Weights of a small GPT-style language model, trained from scratch on English Wikipedia.
Size: width 256, 8 heads of 32 (1 for keys and values), vocabulary 3030.
Architecture: RMSNorm before each block, learned positions, biases on query, key and value, tied embeddings, normalized queries and keys.
Training: a variant of SOAP for these matrices, 2624 steps.
Each number is 128 + 32 x the weight over its row's rms, rounded and kept within 0 to 255. Layers, rows and columns count from 0. Numbers have three digits each. The size before them is the row's rms in percent of the matrix's.

# up: layer 9 MLP up, 832x256, rms 0.101, rows 545-579, columns 0-127
# down: layer 9 MLP down (transposed), 832x256, rms 0.0975, rows 545-579, columns 0-127
# gate: layer 9 MLP gate, 832x256, rms 0.101, rows 546-580, columns 0-127
up545 105:113132082121126091159114168128174136102083100078179193140064128110127065136159121117105151156146175080187094125179125131145079103099172170076097128117148149153159144129105098122127136079124105104101176133128174124171123124132123177137111098189136087103104120164093165116103121137124085130203084123139128088142115157121069179156107115070130114129116153108128174078130178188102140135083
down545 104:032166141122145183108101140158119122114146132140161157173130095133164104125130110150083161116147085120117123117161175139117129175097091176087167172175129163093166102121155091111135178135157119154113173105164133133158133149169171134150119150170182146155064117153157145138131070174056171113101131127129135120128164142135120155146116060136125168086183116144101173112188157089177179141111
gate546 106:138124094109138172145090194141144106099123113098186083081124099140090214119160104147089133127109103153149054105119163110105149128095121151145121094126101076131157108110142104161148117160163161174170107159083162110157091141140200177161085104182151118086135118113103121086087144145172174107126068084104151082171131076074099111136098165121111102133124162102122158149070167131099146092134
up546 104:097152153124134097185180141132089150157130193135096178178170147157124160147107106124128177102137150146109157137063122102092118101109129156177120115132178112182111144174148153110160175094108137093155206191122081119150145119162096127170192161118138114124185059079120138127131142130150135135152134119121096166147114148068097154083135125114107148165107119105136149136201109116116141090103
down546 105:131141099057124086107116106110093142129111148166146094124160122099093110181145104095185151100121147121090116117127157171123102134138056110140079129125123111099107185114119128078191119129142131067119144080186085090157179157155141162093117159091086193158121130073109071157120142122206147140167105117102116125109089178107123101139165078145100178153076217096078172122128114137126113066141
gate547 099:072131137051181074155125119138126140134112169146090164137186103104130152105114133104118141147075122142120089095113121199181173129169143089133141148105060193125073136116124083154058104158089061095066163163055100135177086095060076120117123094132169128114067131108087060133175121147092185062152156094136165063080085115083132174167129152097195101099116124156175175124085123153121116172096
up547 094:080093108134130139118122094053103116120101140202196146139155128104119139136175097190163144152108070149169104119172158129116137175078124125129157163130125118161086208159103072106112101145142126143116153135173116118149041188114147090122099107093131152175132095171151096118142075145179099173130114033134131139169182129172148097124138130126106135104115132109149162127127095108127126072072
down547 096:167129186101116165112124145098097136144089142100121087145100094172144117099160181089150109094184138095096134166131141137143147070130166115099101096176142141117130109184167169124113140153101115133154117082141155160143186129147133174146107101108113158084134118151151129121112110174200193109122134159168111133069125160117121112152151152177096156177178122186141077139089112145109093116137
gate548 098:154131100153051197148093128090097112195164128162082086116092150121132105129131111172114185144095096147127082165097107156151152117175143131074170117094092183170154084167120077177130122169119126138124096063168181102125152099112120130138159153176105128148138144135109110100119111108083126132157170180156108127112134077122150167102088121052151121168176137121086092066159126182132117146116
up548 095:148160094116147134134170138088131155087090105153145101107085134138156126128127133153121155175104111159138104165151066164160209153134091133134081152166134100161122153144111178127169079083156142149124133088098128137091151150152111155171127099133163116157153154114051100192099154163147161105134172104148115111063100128104095118194156057134086134129140115038093127125158146126191144102174
down548 096:132143103111194166154126134151159121128171186142150134114155116158112108138105127110178125099117082151126150125140177165153158143096131064136100152110162108150161151079129106141115079081125111145122061119181189113121133183106103183086094083132111149146064129111153200129157087109177170085156114143219100103144138099144127149121082076138167160150073120103166120172137167127180129196095
gate549 102:120138086094145121091075144108169144112096115095178107129106118115171142108071111110132144153148107100087105179163139120115142175165164156122102182157116145090111101130191126070132124168121133118139140163108146092163116158159093121156145087087103127160074157131106147140158071107145123102093090104126098108133124168174140121131130170147205113167133067166147160124099139180193117151075
up549 098:115095081108163133118122108118134142136163113169127133099122118117115098162141121161097126134138138139165094187130081156123112136140150113078133097125129079155111110111148127080153070191175155098070196078108112125179173177184091128159141049058181123136132115110084113131140175107177123174102134124130115140077119145159093190054100123107121146157107164037165152147090140099138152062084
down549 098:136115134136159119114094130103144162168142169162100085130107128109135140114099109159166189161133099149127102158133115103116134095120104107171154145154148134144152115133113134108132113124106119098076143078077112072077136111101167110134150117089128082066138177202113106142104112136096202086169154161158109119128099082116175020151159210097128110075072125106158117109183155118166117097117
gate550 108:177112116120114134171115170131136054123105121055130079101119138110124165127156091138119143125116127109091140142123125151129092145101156138112113160163106135128105121151122070078064144117174080100174136160156197113173084117112138121127055140184091195128095147131177151095091112117157198120169144116123109089091119028022134150148181168088113119168128091139140130085111128158053140075164
up550 105:137076185098100113152151105127142140126159142137128150132163125136146138121141119166152150146153137131107155183156076072128131090088114098141095138073087114096130123125128085111064062132158168189103152147143124143105173163212105151136143143183106161134083088150131169102184137143067106151043129143136099172156103138172115188095129152114128161134088127087115094125137139175130137164096
down550 101:083153141116120133091131170154099076145167140178153172165101080134045134130165155161087125141120108096147151118151163126156098091204131109147156109148177106128102087101167158054124066144124139093118163090124179124157164088118114127133152122144132130093129149170156141153094102086162125146111106092100093130130143166192123122175101192136168107122125154114050102107161115139102066138122
gate551 101:100123186148125108172137078130161104116127130083163118112123118114158097121126152149095112215119089134130086141153134111092126053145171127135147109153111152129202114137108123128097171095109136131164103125126133133131174134210128134088141096090069146173153134111118136114087144125137131113109139149079148129159113138164136091163108161090089103158105140158123096167099039074111152129115
up551 101:135133094097155158158091134084157134166139067128149147142087067110093128121101121180133077082112225093103137107128179141114115114080124145137096113103117133078121138119094146097134149144135174086151116107167138112083166173157128131081144099144134122119149091113121126179130107121130115116141144130104142098143158158103047147085145108125151115175167105185108189114136168109104114136121
down551 103:103169096084161115131091115157093117181092155137109083133146115151170151175127128143144086136156176111054124142081124149084131109145113130157113152149091118145141131147113116160158113126198130145090124105153149120131105160122096063104147126093204171152048111134182112171140151122153108080172112148119110163121150103136130255099044163143160108111164090150104169156139148136106099149151
gate552 097:130217135176154150173157159094128107133137054091075113109108111172111106073145100121156138148164146156107145124095117165106153103103133087121119178136124181140103137116097096101134101133124117142144161138067130138084155076131132120104135149159101081162193136141183186099123104121124116096127119122129133147196117070180169093181136150153164090147123124082143133181102118105115146087184
up552 098:125153116153158062103127065098149075128102128128127060107078109116141156128113144075159160105127133109173083131148079111107089140149175134083111159188152150050067125120149085175137165134081187151078101149170140142192134099150127147109138100093105109071121142125120102161132133103108254155133153118135158192142153102180114158079114083134131097131160185147121173088118123151191119109139
down552 102:105143133107145167150106149120156150067105119115142157134141114156142127171148097045202122112158111119113113141120082070166065140155076148073133117172195130185147148126160112090082105092140123166135059069162109097156060156115145127160160106155159101159162092055113153122119187073109160105130141157165162053103121096156109099179099108140189136140072083120035150147094185104153152092057
gate553 098:142127119099063090163109085118065108155043146124162079147124158175136077136128179126132117161128126112135087165167188162122159087132130138101175136101149124153137147138119180152101123105139131203156046093143129104095102149115100161193150153126099161118105148150171098147179133114117111128140140094126166178177135146104173171194116137092144109097135092128089098174078161134121094138164
up553 099:131134173115092153147140113097100069109070187065139144127121161135153107158111139108157136188142167082090135092107158138133137111128121113156097183066117156144061174154100155096224133087120109098109134097162172164119105129197097136159113137131132167137205130122077141130095164136105145173113111160120163102162140119155075163165109111072126167099164126144091145109087093116104089137162
down553 092:130122114153097125120157144103179147187143109123148128127119131121129113131127114131116140084114159113084143146155131076117198149144116177124169132153128118185160156083116150132095135134152154148155135092120168173150135124129113134134120147152123085149145149115125117104094148097163112097081180108047140138087159138121168255070105129134180159078117141155133118116070153083151123154138
gate554 097:143115056111088177140127169155151105192147152140147134138179125144127097139157115104163133096109166081158147149114138154115128095080196109128118118062175119094109125100110160082166090053089184105150075101149173154161178139130124115200104124145086133130132138093132119089167112136051132139090161137135146098167103168102099105187120100069128158095126141107130119190178144125134097124112
up554 097:122164164171124149140122094077091135117093116116146135110142133164101119142118127074090134146149131181132193093121122135114136162201150192080120176100101169118136091157071158149079091143116102072159073110152123134154191184086122112137168139113167085145095133120148166175083117128102110120124133106138162171122116137138107122152134165101150086108109117072086129142094143143103048048139
down554 101:072125186137150122155109130111106152085175178136104158092134149089157093104092159105128140122119143192147212198103124145115115105126114125122153118150137159116094107140118138123124129133090122155065141119135101128172105121169082115122195131111118188153167137138149117142148166133071208098138157160033093105110081092119081197147147133123102136088114141131127163117156100103127096158121
gate555 100:207080139079161148119121113137143117194142115149106122101141064091148078138156122131050118127110129133110108155137154202091189123066145091168126122105088179135084125167097173081054198083181106156149155079107136196189094160144186152141189183116158148122122143072082154096099104168067149111121112105113144149141131125180162121134092129111107126139127133160177168120114144159173174109070
up555 100:160095196130153075071158157132153123170139073173122160133136069149130135109133123142093085119095178169109140118123095181118112116132118111111171110120171153151083141098134141120164142122142146128138149022147116134194092155133141193101151168092156079119154203071091134097170117207107131091168054156095157149194130151127140147130128112136165170123129095172097173142109089125146109140061
down555 099:201135107110081136134138144129188107106104119131155154145183074126155128141093154187074100114106123120145131132103146192102095138086121125120084132129109131080169150125167122117125116131143102086157136093129097114080111123177095138113150166105127132107116093073146148132094094122053180117153039164095132108087139104162125115144146103067109140049125079072126217103111186112130089108154
gate556 097:165116166156144178197102160095174130101163067078121116136128076135135120167096177177147119089095120111117117148126112132150113170160080154066134135172148207100100133083136140163098087127117184145132100127143158125217198124147146092134123108110124104121152169117143124154138163105123167087157139104109146136160137172146071200133155154122131152120138092091095063154146155088083119118151
up556 094:104085117106154140155140183103094111100076184134133164127147088137155226179169086145076112111085112137161125145080124128132145093077126114142052084115119192122141144133097103087152124101173082162160125149101110117127117107161156117092160176167157078102146171152159112147118105168144139107195093182106178121162099118107166129137126126087128083111110132096170158101136181095161152133108
down556 096:139107171118131125133096148051161138138118170126113082099101054178099149156082141146119114144197155152134086174103113167181125163119053099131151185154098107128095125139084109152125115132132155133091147138063097098144108081130120101096155111160119154159151135113156150142127137150101212150131100136068115096113117138077127131129203086159153168115137142144132150142092118105142082145110
gate557 096:158133131082107119147137121116100120143107090124124094190170107145116129111109118128091105115111118126043132148132094133145070142095080130144095137133101192135098109158109150088092087138098170145126117097096131074092151144104127105131148051129192166112133111124139121144123123132119146065135184104134134085131151158164189119101129090072149113119158127105074070138203150160163137153148
up557 098:104111094171145137169141136092133137134121130041150154103108146083122105133208087077100181134178140133124133134079138182098122137157136131096079071110106159101124111117127153119136192176141126167105157108126105118141099147158142098066160120103125087124079122149203159160174246068106138146105135171113108080113127148065090108076098141114141149183130136135108132166132098161061122100155
down557 104:160115104123103171108150136118135143131060159083093057129077174139155163145115124116109114124094096115106131168042064121096112129126152149090094205144117190144170103164120142165132063122116188133184144137141115120132133084139077120100153121151154167108133147072068100090128105141147110163111182108150125138142130135159058177122107091101185145047131119121151114117143171133144132079167
gate558 104:061148139174115126113087126055151087121170085122122160178155165130074107138156097125139105111164101119115125109179113135114200153066155117131127144124119143150133106144156093141138143182145137090150116129157038116126129100117078149094067155125119156145120093137138155140186094137145068124183175119122157099099112123085151142185203158151196126140087116150205094148092168130105151124154
up558 098:098108137140104154130081099151153109098115173183123097100163148163085123160128128120140136145135104147132180186064147131144079089148093114113118105085114103115155121132190151109126162105154115104118056212175181159140132126084162145168138118112137104204117150120108151126083154107063174105164148126088104105120120171139133153119128113101145180129116118158093118137061166136152071161103
down558 098:176135098150154122113146160185067124159148113094075129196181073167089098109077130157120114093112170150146107077146120107121111072114120166087180118143098098144122133136104151153122078091092121157112100126097086093065123116066210111137182120141142157092088119147140143074135140063100114123129103143095089092110145124146143057151120187139108148132161132138174108122150099102168176057108
gate559 111:121132181122101118158148129050122155148115162136088166101111090120095066153164098070137124094145151143080170150155085109171184113166149102083166159146127101209156165128154118144177082141098173125155160131092080123119099110224141195103138121103097141162119102117122087156154173162158147160101110115189178166128118101099088133156110143116146139088126167120235127155186164117122149129137
up559 102:179161099164136106142113116156153184163182121098086119159177126158178144180137133108179092071157122152145117120132146170143072139109151176098099127146129120118158089150121107088128128104149093105092098179124198109167072107147153133099136069204101126219069106152148158090103103118132100151118085111187140119124154096114084136115183117132089152112081151171117120146174128133139136120120
down559 102:104122080187156143108142176193083110106153157103098101152124153132115109133114127120172120107155153069144115187089099086131220149160127144147057141133147196124088116147099146119095172102153129098107091133172119080121101101103123123097178149118128148147125166160091144066175098107178147124140105157182169073120121150127107114172106112158127157155132088133075059144113136091112144108130
gate560 102:090138161096152208134143083106071139102119168166128062101083091181133098116140176115113137139117160108132105094168150138088136105102079150132155184095079078129125111131066127093115119145153166129163134150135071082139157128107186100126113159122138119121143137119133153128152084135149116108125092102162185203131116192153142127095096102112137137141198137154074172096132123145179137158129
up560 101:156091144178124115174113144101154179106105132107131150124142131144167147096161123103170150138150101186124119137096085169141194102148170179134073131048124110126110139139106100131173156133100072131146094122081104092089108135177101113147114086094166165133082102162043169121102108097101130106149058109081116151114180136103170167095132107124167103120150182110086124146138105070165150140138
down560 104:114136119126066142140135121144178125107179110089151160108095109134144152087113188176072178089120153145143168175108130139160139166118186126137129017138123137191106116143154030123116098130116112168107188081077169159157124100144159098090103128142143151100125132126119117049113150149076073172092104154142114121079132075151066232120137092110106090183163152076149103116116140153093142041168
gate561 101:094137090161099098177161104124088154119170127189082122174150187151123210138078130138127076081066112112171098175135061096170169124123161164109132165108117131087141109162089141061140146155095150104072129107112104146125140140126091074157148127116103131150074120169113099173120143126120158102132137135078152090124163121146100103086176170138163174096117122181119101089156168120150169118099
up561 101:159126139136108114117101110128126148166131205145143172139194128086095129148079127110092120234119141153112172138095185108136160148093051081129125108155060101119140148143108125176160123180143155086190175127119129126119169117124125126128114174126151140144182122122169099100122142126190134176146148139118185127098096119122047148098149085075092102130141127094134100116174156102142083104113
down561 101:108171155173138152108101116097102130146153144154109140164172137136100087153118108197095121072126153128085158164161154059190084129073085170123164048116148100129150108128136185100128148134130121173184103053149145106125106127139164128082131181139146139147163145115110145128150101123052065157106119154127150100178084142148183153116155151121125169163095173136073147116137128176105162157170
gate562 104:187119087112094127079099110064140115131067155093065098131140129039151185038109151091118195084131103091142099083114141144175123105153072115109139081163055116089163141170086103125155119208134146128146147091100129147100171113119140136158111150095085173126158162115130118124179116063176111172133095160112151146113096142145116116145095141157133152155110173146141115086139150139163115111118
up562 099:112089105149095163141199105106096113109127139063140203168097129185125148189137151137101135053136079131077128098118109138099162108104116156186184154102076117129126126173204110101148162136108114100180193117088199140203131124153096144116113122142150104065139122114161112157120136135114119150145145121150180145029058137059158128179160195142126161136151186121068151121148126153057145111140
down562 102:098106082176099096136111156119063129107121116106158140133138148097120160114103136172150127099077100079200153108098113166184145079094103146079149119156138178136169134149171121164159136153106150110112102151130146156109139076084115111147135167081118084147161151092196109118122149164067103154123141095119193107122139110164141160166089160170195141119133135156168141099146149136098106096120
gate563 096:101117100114080141146166193098151118117153113123158065075147168174138118123127106126096089124143110166078155124095067109192180129192149114151139121161162154109100119165134118134089154156107095114120142136148151169084103099153184159115121125094127203149132131113144155086171137141157159115112111099152150038076136097126071138119104164062135090147090136153143185108121156125147141111113
up563 107:105118144190142126164115126101148089187028153141162092116138085123142128129191119131114139102114064092099156147147191168092128141104099117142129125071131051108151125162205198153168190112153125157117164159092114050163134137138146108110102127178169079139148141096184175178082153134159096117156153142117060127203123123108199146086152176122126124159097115096093119160100112129138089165151
down563 099:062081155139111144120181149131124091118092113134152119120122141128147076148163145130091088113104112138138145178111117128107185153126189127187124094158139080095126137126198125078164160121131122046134132115079127109153160144100133147089109130105134091148122155111134187172165110141190155125188096137166059092140161047099123195085183127101091080173081089089169110092154153143139098162140
gate564 107:083147105108169101158132136185123178058128177133076147096130149199122103208056119079153079117108116076163195105157137098109129171101042120093129146107134121092106180167092134136113122145118161130149107128133075089115147135154131154110157090092111164080079121127086103099145123080116110110145164171098120109143190183156141095126128136133148077123114098116125115114156189156138110157099
up564 098:110157128114132138148084073125139120171144140174060162129136085070061152124148140135139109172162174092122129167100104113165036135135129147144094129149141158106089141139132140103128097110145154100198086158128092087075108159126132102196133182134116137141098115188084190115095089135155099130082155118144141115113105084202122117079094103121108057138124095152133141109151089066130127141177
down564 099:048132162130171172128141121092172070092217094185144121118106102146071137116192096062187090103114137172141186135094117139134216111145072136170096110095148133128125180112064101168142150141160160111109081142141097164154080104145154120157085159166124167161115152109159157154161127146064083141108180103162145082151123119125136170152126153132196141132154100124127144125157143127152117135112
gate565 099:149166108060082118171163122130122169052155126138094088132099147090108123083127079111147133116149154101151134181111090167082153110158131127167109027072156073151112100150106144111080139103157129135121130168121126155127138077114116117133091100119056170158110070149157141074144106182112087111179140108157138106119083109144071117079109107108133108153134135046110148106101075124147106079057
up565 095:096138181121120102158165094040102045111094132116200163133161087183147163096175144156096146142109158085121122153096117108130141125128140155151181149118137096130088142133172100162072079137087109142127098113073158142080152195074108171099044142121141122103155123058184096143119176192086122138141148109176104124159129171116144077123116152106120153118139186130106060168113088193078091121153
down565 099:083144148166155124118114176152185120115114106099077142131117130153105163100115140140130150134151111175176109123179183165104068079102110133130111112138136165149099136147098160084076118182134153111132101160156116111127178159192144160166168111106171088128107097156124167120090115096073158133113109126133166162067183136182079181105117047196116098140098063140119110026101132133168138159148
gate566 099:132132110102132149107154063121152108125060137098122095133178120139109083104123166153158107143104128184179107128146114137099141092143067094165143113122154167127100112091168141110101092086188145163160110087083092145184100166128201106083142113095143168106199101163093080154105084079157133142144135124109127148168062118139113180137174145135127102143179108094129129166131122172177100206192
up566 089:091143149113083142075191120089123128212088194092139153082135182160159106128082143092120121113110152122117047130114112098147115093096115136130094122060174112126095127136063176132168123095099138093098167096178120100137077133143082151189125118101102145092188122148097097115164099153145092154087144216134125169094080114106089117134094075120115151157163101133130124112122082181104134163107
down566 098:133106100126086118091153148147119119163192107137171150115117141159171127136165070186078107116123153153178173083133132105146123112135096148159125151119108132123148144121129103113116177151180115145136169080129151105084196115091067126158144150103127110132144122126157085088102113097118116162124102178082106130127146122146099255142084138111142166050116150178143140093147144103139121105102
gate567 110:165134137090090159090113156108158115134122083089137114105166057150099180128136049128126067129177108066157125113138095117184091147115097145119114168138153165106159117103107168168139066158141128090123129141124088162146140117074056167150095153044157116165123126167095115119164076084092091153152124114073160137132161083123111139129070180140122148126082093185138119111120119138126157103189
up567 105:151097180080133144096166189127100141110065143104153115153137112147094121107101111140182133185138155135128145146142064172145060155163113162097106164123174149105069136124107156134163102111114123158091137138142111119197155110140124115136089134115117156113158100095138145116138111112107114144154184148120114117097108062122102137112116168139156201167089113173048164184103112118098133118137
down567 109:153130122155122179155104146149114152129129095150095150063165129086112170142111120087145139157105135144106089137103100170128173123100130140122121161159151133103153157095117179136136135088198169089133140169103056168143111138114096117187071104073156109144161101141132131138081083160125143170152119133065133092153141121094107130115163153108111163126151171142108102152127131141041135125087
gate568 097:152114186134181155146159137146120118110135104158129115190162115115071106072163112129091160117175145166092087175129114118119166130075154115119187148213123080209107185136162146087189146145164161061093115120089102105119127189154108156173158153113135136128148092151093149181125154135179137121167174119094116121096085178168141153096201154147113082145145140114138092138164077101129136184109
up568 098:101155153133118054168118136149124146116134147078110110084097116136157104142172133135110112144145103105081159091147175128119130125169046081111124174098147138088126099140137048093091098075160162152130150170127112146183179093173166143156099114164114109161092129150099142113150164181135184083144141148146193116077137158120137168107096098066110119075125123131127157083149108131102117059103
down568 100:118128135168136169125115125087153111104113110156120144131116122086180139145178074124162167085130121090104139083117092122161099099119149121157139129148116107087115174083085079097134116099127068145178118155125123067090137107148119130101176126126101206133100144152128142090160124173021187135159164150071143180161142081153105169049165123178164104141118102129118127150106117116164145088160
gate569 096:151112131129093099147151134052131153121143166116126116102140115151135182123135110119166105122138130106125155119163148179147156143156068165105053120111178101119114094143098167099159188113202103090123129175182156101146201106124158195211131161072144089149082092125099103152139197077089172159109072057115114107087094154138117128133143129119105102143129165127158104157163136113146118157098
up569 095:112183096178133139168132156093103146122201107108070123174200100092081138122106159141124143151105166146114113113113121118147164123105145139128170150158123108102118128170121127096094091126159128164160084202096117113072141090101127128096155065137109113102107046114090108137197159116110166121154102147159080111155155138126117099116151155078071172132130095124099100162173156169147172079181
down569 087:095068143141152186179143126134171103145058103168120164101129106173169133108092153124125155137143123122093128149105088120082120131087108192075170094133092127113111131105140143103102153100139074164163134115180153132073143159107070126154152112123074124143146090127151168136106091138226097143091086166115108133069120088117079097124166100157143140082088074092099129155157172136139152111151
gate570 099:242082162162147100137130093133121096119205111141130093107171102110165143119084129136120116153155119091211142178133079104145138151176166076149108116121169165161136096152099112207188148166153094121145115101142145152156152095147114115158104175149159124100063115122114107094138120178119145072100174134125107091162099149143140157084116098128131132053150120093194104100119134109122092124111
up570 091:164130051161097125149129118163129120175131154092162040181104123134089063160053159120125129062107139110084067130115119104127152170116134117131154117124111165154134141102140145082140169152082155144099194141138124150102129134115141069093153134117135170150131122113101089072157123098141109153172092069103150081185096147126096151140178137110128129093060091140239137166166182121143127121154
down570 099:123098163175139146129200115140124118064138132101135118102109139133058053129091122171167099119158110139149115090148151108126138141170161108124088183074127111083126168149129098181134063160099081116102104108117081126129118175090185193132072198168106097133138068080133152082149132154146189131129179126086124138131067136060107218106166089114071170110194106181081107075193094158095146151034
gate571 090:117128078141128148132085148163177122090104133192139127162082139142111181164094133092104152156134135150107145121120141158098135119126052116074160155131152075132047095098152136174137152133133160120123139075111120150118142131122167131105134109134186113156180183149125120103107112112188147140136143146149129119054146162092158142120143091132099084181211185111130087125126180116165130061158
up571 092:164135141095094127157139113109113124076143128104162053166131099156178195131144129174136146127146129090095098129110119150132127146132206072087134110077136122111120169083126148140113022110149090127108096167122132125079109141180136180143188115174120091151125152137136101133121151119102161159107162139170105119156136119104113156099139125169176121129098176080103143108112136123094154131139
down571 094:103101125105175122107150167137131164202153074112088150128103114108094122152103105102124106079093110145210123143121165118167089176049131117157119085135127121120094140155143141095084157160116139136134168089135147118210164135139142119147145122121070061139118125122095153113113140101087088082106092144094154134111126121099175095168175129115067171090086100079138138083159083158173103150081
gate572 097:076131121138138161094130195162123177055099163111146095145134106112140150098103165150160118135142142107163127144117071116136113126139126116137092104150156132133108058118167172182115099143181147110101099119150098181156078111069170115123125135164067181146211164102117123136189113174189118129146107098147147169168152130152173095100134097091145114092141108171191200111136074113079148130118
up572 098:131156110101160151113058138169173107140174175109084178081148153116145128129106151129093191115121146126138122174091168071056115096081124123121082063115110121175074150108095083119155121097009099133136134136132121202116144088134189181127108162143122060165102123094111153118119103127086129115139142107168169119150102184172116148089167118147155099091106142136168116098137160110166116168098
down572 095:153137164148116120187096144137139123149146139128130155107118136128133094118141159106112102140167167118120120063133090107099131086138115132160159106093137126143182130145111161189141146099115140154147101182074151164122158104111115107149110149106100172118150141130154112095107154065164118114104173126066134124051128151165113159085138167145148175124116159104040058125122144108086151080114
gate573 099:065146130140086164152163106123128152105154039125126133167152108101124159122176157149091105165136149127118144131133114121071149107167105131132189165177121149121091119111134135122113193126177101117161122064151100141124092120147142131059154127129129059142129119103128160135142130084191172121155115054074141161202060123180100155114099110147134111108156137147140094143139091139190108126131
up573 100:139159081153145107097162137144082107133121124127097134107097103102092104147175178198170143152107173146140093152147050127094161135155111173151165116128096064147124123052101154086154136100106128108175096113123116108103150061169138146140096101128148111104146125111086145171087103123156141119151162156157122104170145105107151122114129102109135144104158087118095148112133123139169061101163
down573 097:182150134123135157153138144055169093107123106160155111122126102168137128104129150118149152092165095118090147118104166112117139144149153077080126125046138099181120108094082128107181097149138114176127050129065074112203101147183065128158183107134100211116162112137169153154108062165147130104084141133084158084095148060117123113168158147132121085130121133204129165094141131092092111162132
gate574 096:052046108156129094050194109089138118082110114142156151156114139103127161136093099140102155075174142060148098085104171174130165162107182113104134088184127125107131131147134115111132107130214104096072127100084135139119126139110138121097120077173068075132134125138118108102145169126136121090154132084137064141129125136126099123064140117098151060112098147103109122128117128066117143116099
up574 100:156161155149133065129109125150087141135170107146114133104168145136092145171125097119092137084099078134099106065072076079151114107133046150148138150161142138113152160188172107146168137178156206163186177176097077132128130132145086154173151153151118135143145105184163107126097124054115143160149119126152106140112132081121105133142181169135152151145082104102104119092027052085145113136144
down574 104:135094136134140143116135128089079123118127125148148137088176089125139142137168161134131129139167165143094118068130122129146103155143108117183138085148147097135112190072091131099187138122140138163114148083109143132122077116125151102106121090169125143117098144112164129166176121153194084124122136140231110112117133140147128037116160180155080097199150082104224153112122152129098121191068
gate575 102:155169171172137105118082161116149118127153109149135139153117178140113105120130166176151093094123123155199126151153162146115165137112115147180149118145182135121163132134096149081160144120103122088163091129109182160127122115053092093137093111088095123164103131125180179104151135074129165144115104104151145093142124122205111060194140173156156102149176161075181060046106117159108138183152
up575 100:162148161112157155088143072153127100122129097122082111134106160107093101166122101146116161115149128133116090121204083194172142108117154127094137129104124145143127104184091139114157121130202087118097126159109128130159193085102111078099070150104183133050153193109140134146136144170069144121129120151108116117080159132147182075162161132130159174110078116009131171075136120123109127123169
down575 098:132126117149063128141108177114089134167101189173122119142123104136111146115131132156136126163106097138152204179149158099145110141167131098109073158083131108103201114118150126109100167119151073097152135110136146100110112102111095143102095145062136204087110122137162092111095129173017125110100097131105144132104158111059099000139125106142105118130150150124090119108088142147102108186101
gate576 102:110155080080158106189139129161061104142079116157154140112142158144088110060128154152144169137107075127139103113186150147112113083127096146099074134082131124142107120118145092140125094152134106151045099174150146198078090150103133084103105127149147146108145187166100109120126180111209102107143117154101117105157101164114139182074137158134117129059163163133096102126154108107104125130115
up576 102:134133100137159122100092155137156160097097111127172145139162119162130099181109134127128102122165135088109164139145141078134183142138156127165062137155137149152175074120087120145092085166183081151137184152131141130127149099139110144075135140141133155131085104187123169161133131109198054152110168119089138120101098189128140103044100154133180074099119096101099093140102151206153117115180
down576 098:136092156169083079181163141105128129177112135091169144112150106183161067135124157138107150142111136087118143130145131148099190088155153118145045105181121131140141162137090150134106106097078160120174073136130133134140085148172123164164136111127111120065176080105139157127146100092156123089155148141113101116111144128132181141206155081140093093167136113179148095139136141104153141094071
gate577 102:130160207097128162133147171101157094154121130161140122203126091193110147134115146122144096114158077135083154080094140178127117155136074177116117097154110153121152119095123070102138149112116159124156097106146185158126079109165159094117103068150158150105088169100086178161124158140102120109121132071170111169140098155032142076108124116113156114109151164108145125132132116147179120114117
up577 096:161142169127112085145124117137158097200116158109079113117144123105036094071160148216161136170151124088094110133092155130096093117155120135153136162128121120159097127112105130145124118096068086100146164099087064107156145165141153220193121149089151103158129108078110109128119101120180133160164118106101079126117110082126118113127153146133137116105061067158076121065092116139088131141128
down577 099:156163170047123118161143175082124086120121148106169110134117125144159142096171172095161147166104089146081115122116127156132142121151095104105066111184112135137074135164111081137173136148076125169109113101106142153063181129158132119132092050142122163142096140122126146151106096137255132116117164183153105108186080119124129141098111149110116073150091099137076104120196143115112095116076
gate578 099:151120147147145146098161106111165123112163129137119077109098092149100123183097209115119158134176150101158102074117092094121132094124117136090117074085133188151081152176173125143161120056184089213096170177168154072117058163155070141137056133170124149151139123105158134131124132131111132145189127116120086107173151136098134095153177130130176155132119120170191183080092183174124104134072
up578 095:134150091171088137152074156101157178068137104106078172131117131125070166063100143134137122174146144102128134148100141126111065123084129146097132208132129155121165131144079198136142072129110158119147182137064119132098178097187096168155109201119074123104164138168090121154174134170106150157125142130155187117152169157113121095143172139178060126160099103133118182068134109090123172162182
down578 096:128114116153186140146128135087126065122146094158118121089133093048148104130096136105098132097103142105053162162164141152135089128149116048110087150118165086107166153116143094114082089171066134138123095153181122067137114119155127178133044088114129118083090156147104108145129139175137131151112154183134111139079071161159147129155155116152112119114147130141099084086128057136175169112086
gate579 105:110148143088148158153136107170168126122081158141127099088149110101097114152137102035184113080174080164150198137187151134122156113127137125124142088109144113127116128129169108153136111147164117167138103160145138149134082183101102108138094118136198146153097129118123105114129113138176162126093130112087123163124142184132078034118152108142085108205174131148196118148148108137100163146108
up579 104:166105122130165081177131125185100080111180122139065126164111144165105099126134163112149111128124151162122156120108138112171114159102162167144189116139131151125093154161090129052136097092142095157087131040114064121114152145153190155134150083171167103179170141087132122193112106144072144125121140090104124082141200127105162134070099141167141136091141206076140107127098146110161085135144
down579 099:105120077167094173124110123099073105145115139158176137137121033135131125163146148098101121137087183111154101183138142120169106138171131135113116122111148143117125086117174193115181144174170144058076107105099146109140147100096128175175131175105108100119116114139091150137107106105203182107171123078137191116136213141081160223128144152116163138173169130103083109133074136096119126086097
gate580 092:161104149158102096168137161169125159111101140130099195229173154102150168059135118123153178091156124148135119140148098142094125132076126110099064136173133086176140184106139126115110139088121167163126136137109122189180118159103105160133122174136145125063130176152118122108108162096142134114117100135165113113122122169165136092130106161143127124130170080056157097101091158149073114145054